{"n_layer": 11, "d_model": 96, "n_head": 3, "n_kv_head": 3, "head_dim": 32, "d_mlp": 576, "vocab_size": 8192, "activation": "gelu", "norm": "layernorm", "norm_place": "pre", "norm_eps": 1e-06, "positions": "learned", "qk_norm": false, "attn_scale": 0.177, "bias": "none", "tie_embeddings": true, "parallel_block": false, "init": "normal", "init_std_qkv": 0.051, "init_std_o": 0.0109, "init_std_up": 0.051, "init_std_down": 0.0109, "optimizer": "muon_variant", "lr": 0.00894, "lr_mult_o": 3.0, "beta1": 0.95, "lr_head": 0.0107, "grad_clip": 2.0, "warmup_steps": 200, "schedule": "wsd", "decay_fraction": 0.724, "decay_shape": "linear", "final_lr_fraction": 0.0, "batch_tokens": 32768, "seq_len": 256, "doc_mask": true, "train_tokens": 159800000, "steps": 4877, "dataset": "wikipedia_en"}
Each number is 128 + 24 x the weight over its row's rms, rounded and kept within 0 to 255. Layers, rows and columns count from 0. Numbers have three digits each. The size before them is the row's rms in percent of the matrix's.

# down: layer 8 MLP down (transposed), 576x96, rms 0.143, rows 201-232, columns 0-95
# up: layer 8 MLP up, 576x96, rms 0.312, rows 202-233, columns 0-95
down201 086:160136142072131088175103167140172135145124120111144142154139146162117154103120085185156134140094160126099150115105136126109162125130128110107118138131120133142114149148112132145139145144133104154173110092111169125089130106136128127148082155141085116130128133126106112088080073126134133105
up202 095:097113134103143194128158107133130140135166167116108182118106150165140106110091139098137098103101132154123153159134120108118135107153116179124105151150105100108138190112144137137133118128120135085141160133116136103128138134115143155125147099162140134099101077148107145105110108135078096114
down202 097:120135150127140093129149140145138112089120088167093101147131102136127118116130105097120117113132165079061102096107138139106111133135157125112169159130095159130084128127163108180133113112110121173148127087134111148138098161110153151128134142107160125141125159130147151144103132146192146130
up203 103:141136135151156123078158120095127131107120093112152107159113142128089131133104133147134113164110144091149098121103161131133152136119086144163142164151153098080164108126138122137110121119169191128164122120159128117110166098138146119111110113075143114072136126152103116147137106095117121167
down203 098:119104138128104096181127129108152121134133130160158145127124135158095141117125096096117135086126133128190165107143095127092155109152131128124129133088098130161129159146146123136107142182149137106102115098065151132110116135118114137131150155172119178147141143088146124135108093097136086112
up204 101:160080107125146144147134123147107151142140144109148124114101109162147156143112121090128136173095155136110158131118111093179109122118133096126109137110131176125148155126114141129145160099129142084158162105123139123120091185132098121146124125143090136127087113154097126138181071135139113085
down204 107:147107154131129107132072142126162169125132113125127181130163122088106110167121112109184140127146111105128118113117178092126164112137137110103116112093133118126112168173110142161129150120083080163160102126118113134147128156124157155074150136137130070121135145142141117125130136128113128102
up205 097:108118107111177124114145158159143129152157106169147132114189122140125123136140119133131096172096136126119157093155118116086149126111108119135123135133112133120076132127100155147142142094130157136075122130168080128110118108088136093132103113096166176095148109113151176119146135124112092128
down205 097:102122117120129182135109165162150182088130123123106153109132101090159157188118105103144128091149151127098081118125151121109157146154155104145129110147123128128143110122143130159147129121096079132127101161116145122147162145153086159115154152129118111140124162118112121099111121065139124114
up206 100:130124059116121111133117125105133073115116121093128158129137137108143153146133125131138119177139135132154122157156139170123160170096158170130105141126126091156135127091106143105157056118095157150141157110135126116128133120118123121115131104110118116103188140148160084105089152134102135129
down206 095:125126150110145129091115123092145150134139115078125115158125121124120118142099107101127199122113198134156131114109126090095141115123115142103124129133107169078142153147152130125143117178110113109121150126166105115122114152133195124098155152152155124126159130081109122157103127097100116136
up207 107:130159144154119136162107122127120124124149127136175115178124162135160137149092148126145099128129122103168110140173137118105132102185140087090099131128131137114117118127137109159108130088135129104098085090118151132090144143180145098102106158157110092150109174115098127142116130100110091153
down207 114:098139110123122128130096119119125156109101126176129119073173110148153179113077129139108130146161106135169135112161142111122126121140122133066109125142150147150107123138134144140150138115163124087099138138162145124145107070175121115093147127130110146123109178071124124159132102132129108144
up208 103:140166112103133120144147136104107152112123138137086122088150122118157134103132123145151111142125106099048086130123134110121122127159125099098160138108138126141163133117118119120110098121106109129117148174152173127156135112181116163115163136128148140123092138089165139101170188094129152114
down208 111:111141155114131125102141139091132093130108130103151093105108084156149138128146101146098118103162153135129148170124162155116136102118150172180130099116138140175092126139186133157090161114134139128121159097088115106117108125106127103165100122102144114147190107127132110119099102139146127146
up209 115:145102137132142140113135155152164144130169140121177133123149136122141168099108098102120086132145129110129101122094161150132127123059169129152115169090114138092147102094102145154176123129105115110134149129140158149105151161113153104154130120142149130149091084085110105118144088112144128107
down209 119:110074119151119145137113117118141127106132168158142103104142116113143131119122123109134165133134176135147142133121132074131144119146139132128103130110109103173154099154115197129129183147101094094134092176135117136119097120132138149130122139110120095131138151145092148120164080155115116061
up210 102:133150096113163125135122103100168158060134151130128123126120125148116096110102086111163128142140074112170100088116146118108141145150175140134115162157125129132120105160106158138149085114090120092114101123152096139110151167115142156129139144117123130113173150105148177151141117107132106124
down210 098:154167167125128117112135151131136134098166158099124116178077136129095146169096122082093127132152158108118098158106095147144129150158129148127130157116092166154094117147129151112102135103108114108129120131113145109083122178095104142183158145147138128104144101120142129115152122127104088127
up211 100:131147124136116128140117113120128099148122142169144139134154103143116097122147100139164146120113167130118088152114216110095121109089114127154122153142089096185153123133146095170127103129114149167105103154119143118125096127135123113100178132125133124139159066114121154133133121114163106100
down211 093:121145132149106098099158112163143138094142090119133128145115111103109160149111117109128119145164095142122154144154088151140138108127156145119140119124146133062136139130127113089125164134113121086151160142138075169094110158097117158110075123147144112129110167105127112132172128132102187145
up212 099:150076164133161135136117176104141111147141096118125129135170147144083125098096098131126141096122098156144115168169110153136180131139102139126153120128152126140082129132128140084087136105160119172141118130138159111090141135119107162131111154153114104144115102129070128160129134153100101122
down212 094:143128104136164156103163136128126138101172102101137159173108162154130111145140136131120122146061082140109132156129091105132119168143132181157101100103149132078172136135150095100156099105133116092127159133116132113140119110154099130114110121139157114099160111157132110111150110131129167141
up213 100:139147140145149151103157080104135152171138134133112109166107102144087135110161114110113128145115090107096116160100139122112150065161136112124119129154149090111097146155145128128092125151161137160123113151139149138153122116155130116131101165058098095159099136109092107148120134133161134153
down213 101:102162149154136103132142186111129137137139102089128169066145127083121115153078146106112143130173127170129124107143129113116103146127129113134115141151113152122173122076158118139108163153091132121100109120131135127128105128128115112103162076129167122096153110178157128090110120124141134126
up214 103:107136128127109095111136132127132100102102144132107155128134131146107110135141154124132137119137139134175081125133109088113171122133133116109097104115145112105091166139101162197176130083132127106118106098133177142104128152151165155130115138126141098125143122138116164136086049128154156140
down214 103:119142098124102153170115098137120092153116122140087120099090117120176129131137118143145157125149144109113159156130104160157132104189141162105141121158129147166152086115130110130130093166092116117106098104084119152123147128153111083144107156147150137123136121163160107160152103117130080116
up215 102:136095101158160130127164166139134108130131133136142110146131092158127114095104130131126113155109139142092094137143157122140168154144154105132092142101129158112143134169104173102143104143145085150143168080163135091110140099077142178127124078096135096143122129119139171127115123111140155136
down215 093:130124124131116089163118110123170124107133120125170127097101098136139142098073132111110137141124101120091142115128106130108118134116174147152117099136099116158173133119108190083096147163142144140121100135118202160124151134198103112159125140150126121125139133117110104138150130109116103108
up216 097:121123116143165109147150131174122142136122119155130127147138109134132158152134099152129082168138156143093108141094130152145158149151132132158108105106120152134056124138108139141082142092127108140116112138109134136101092174158086108128151192137114124133128121094155151097153103154080105110
down216 091:161092127154141148143133116138109080113137124122173124134143133143134116133098163125113153132119077120128162135142149133110110104116096124104162102127115067092176096081081127133151155144150124114100134172114118130169122175118131152152089100123105170138123144157152100118121140130166136149
up217 100:146161128079126143192166096145102123087127132131122131146113148146125096150121120098109116112109111148154107087158139137096142128174139134172139125086178190127101144108112122121077139138148116103132119120080120079130134157100124111136118166132104096124129164147129137126137127119158139120
down217 102:146128142145117172106127129085159108173083095109155121116147074091136085084131156124112131092139157131136155121163146132158134107117109107106111133162124105125180107114157132128099120161158134120139118097159148166134125134151129128119084106139172106141133146108113114111112177127104163145
up218 102:120130136121168098112114106147133162104125139114167136119125107137091116115129101124119127175107136136120106133116122135128169118155144171126125124134094145087151138087092222145152124133135109161165137122133167130142130096113104130151145114096131176151128095103070114159095124110105127137
down218 114:100079129131059156109147169111128127118137147133174125124115095141168153115089112096131139122146134106148115165145113106098118128121119132125144117162103096175153102145115142066126151155137116130134100125137140097147123130126132137116158169107168117145109174137145116138173075113157118119
up219 104:082085126169141130130124148138094123088108109124122143117098124126146111115132116129102077123075147131174113124125127125124132132152172110159134118093135118154146100185114144123132117083139138098144158092118127110135117188150162104136173145139108133130111146131067166143146165132108133110
down219 101:155126177099110092117166116108168154068128150144126118131153117140141130162118128135152120146135094103121139138125126147085110117126110100113121113125169151131170093127133145115091127167101089136126116151098167131131106198096139108157088091126134133150132154093153119150150111148093125108
up220 102:127143112162146118117176115128142118132165158096140124146142148148108160145116112185138115147145099114171067126123118123161149090142140121161117131141138154140134124136145096089139093125113142097087166152167114117108114154097160115087080099125138081102126105135170132144109114129150101113
down220 104:089080121114105153117128139145078097139148129141112129085133163139141117113156112113165139119165137129165153097071133160105140098121120139117128159143114110146175171174157099143111129132127153120112130123111107093125143093145157122171101139145115115155116161104129064145133120136140098105
up221 102:162102108146139112126120132176088123138096164132131117122151120109087110154143093145113123086158121205124161094148114149167133086108117138149096120128145100157136152158150149108093091068190140120132137141124105141133149148131128126124154090112124091111145124132147142105135137123109121124
down221 106:131169156084103143148117119142167139119138103118106175123129096156056150135131109144125143142091137125117099139151120127107091117146128102128139150142127128130202088082123135106097113106107145150120128180162149143133142165110154119139116115127126120118118118061142109134110121141156128093
up222 099:122150113132115098142137153140116144149112169080134111156119097122125144117146150146123114095149076129113138111086113135070129090130122153097093120165153191116127091159145156167092144152144153085111080158138140121142134142169133132146146099139145095117117134093153142124138124087137126128
down222 111:121152121135116165092135154114102128154101143108112144068059143142136128136161132124109086120130178100137145115168140131108116107135117157141136120103120149134152130122139170128133099101140101098132115172142129142085160119108136113134141130089157146141148099177096090108163166151104119097
up223 099:096111135139130170105152123147119137153097111166163129161136122091139173133134100119141138138098160121115132111102077113107139160157145190114159146145083091164087141149159101087140125113164147116111101126089143129129123112134106135108130120089128196123140140096127140138131145136144110133
down223 100:142179099113125124147097157135133129118123146107174104092113152104056109136134146161114144126129138145095114148103122163105097111125120154191143139147120138096151139146112143093127147099134112126147125146157084140135128143127125160095113129106142080146134086158099157090111141121091146164
up224 098:149118096104135160156075115121150159130123077123089110093129135116145094104119170113106112120152140158147125145123132135093157124103177096141126109096159129174130124136152133136132132134085134109131098077137165103126127099156127121156124151162132129132171157163099121090123082143134148159
down224 101:152100147106115126148183134121122081118109145116151161188127141158094148131102134126138144114088117090109125104151087122148114118124103134141145125097129094102122109136083126131126098121171116116089142108129126119149129142092146152116168106141111138151137078132157126186153135131187155155
up225 102:107116091105132141078122066135106118143122118112149108154107125121121137132119150130118161161149101131092117114129157158091184157107118122182105164129110092142097106163131123094111137182128111142097151131142153127136115118153157150167113128130150092132121087146189149117118118135144139111
down225 111:104130109152171064146131141108131128132094142121134140095130142103115103107099081144109098149122174142146129102136159111120112117165140081140102124153115130152132154134147138127098166131085111128122126147138127139117155138156125080078129112166183088131118159139131103165113182145112131128
up226 092:122151150142080159137118134161168115132102148120142093123139125121153140169165125107128103152054092123131099112123136090136137121155136094116133111111161139170120100101157097129113116165101145174142125133117188127145122143141148124161129132135100120078081100084128144105136119122119134105
down226 088:123101153125135101135135112129125123126147137121108165144159127095127159112139098157099168074143190116157118117120136145131142116141128117120124104123097124087113146108111155153106173139166143115122150129160058093109105159112158116128117113058149114145103103125169142141159136132134164114
up227 102:125121139113121158163086156141117071112153119134099106144130142147121130116082112144160108183096099175125123125178138116108133126123124064123120134077125144142131161117102141117101109113095138108127157139162119165137140093131140161111103159109135148131111134099176134128127139097161149166
down227 102:092127141096109078113148107122128171174095143150109122093182158157123097155165129098106125116106140086106127154156115088164141140137105128139153131131094145166134083115152157126139144110124109144155099125117151110116130153136129123142134152202112114124174115116103141141132123132108095126
up228 102:123152119119131127126091121123138146117191095112114127115153116132148178091121159059099161123098086090147166160145109170122129141131151138122147094104116144148152141108184137148118145117127102132133133093123149131110124152151125138131129131157090098132114069126127129167143150122099087116
down228 103:155171141127151148108115129128129146154079141109109145148131156157119094124158124120110119145150197124160124114135143092136116181116084138125110121117085108145120106153125142111104122081142138137106120178148158112145139104106101167164096102142159121140092137136108089131136125078112129090
up229 094:147140151157143091161190140117140130118099131153149116111135146131116137138114127127131123122133098092116109171145144160121148145147143119132133082121134127138142131115078078138057056160105121130091154164162125140141115101142132115151106142076150103116121111162172115118123135127108124147
down229 084:162177089166137134121140195120113127102089145122115101138127109122124163147144162114114127091113154103145124113152137101130102071160128126118096143147120113132124115153133093129093112142133146129112173147105119130130117117186131140116186166137171117119121113138127139149092078090117124126
up230 096:147145113121160135089129101134140116102143143107097136142092162077122103133131174100128090151133164133109148178134108151152154122114113158083106139100124151123112101189177163143130162118167162125115111089143124124114141142117107114122167145119139116173106109120096117145101124125119100097
down230 097:121055160132146116104136167200127111122120122146085111146089187126118130139107131128184101094116097094145118124124114120152125132128151136097143133159100115131132169108153118160136128151132090149108100138153103116123130131130097171114122127133149131157091114161117080136126112110127149149
up231 102:155116133153143162135148212133179124127129148132169129125112063109131123150115144105099109135165133121105115160136139128104152118121148138125105109101167073099132123123129116104131102138107113086149167111122114109152129113087097102183157105121102104110101117118107134161133148137141116116
down231 104:096142110106138119093099071156116090119155115193132172134125125151119110113097132120146116137109137102125163146127174106127097123153142123129097081165114130145109182132163160123089117172107138135124139129097146089161095130126071135116141137134139157131153132120137154132144126094152134137
up232 089:110117144140154085147167083114160124105131134157144088112147140151128122130171097127078171158115133139092059135121098087115095115146154134123151115122140132158075136123141101122118126145099125108104132136104121137174143143099115153118173127154147138139114124087108152131131116154133178142
down232 084:132194137121070167147110137118118090088141113136106130135127145145141140126138150113147112150150120094116158131134123177113123117133114117095123122152160142140122114150116113098119120152179114100143124119153138095097092167147162078161106124107080142148076170122101106150123131147143123157
up233 105:147127123098137126167157113142109143110147099119141124089093126158130106153139184146135093181149142124150105140081144131130185084127111150134124086152117139133102126143101111133110106152123070135101156107104139137130128199106126094124147149145100108147103158102160136134116136140101106134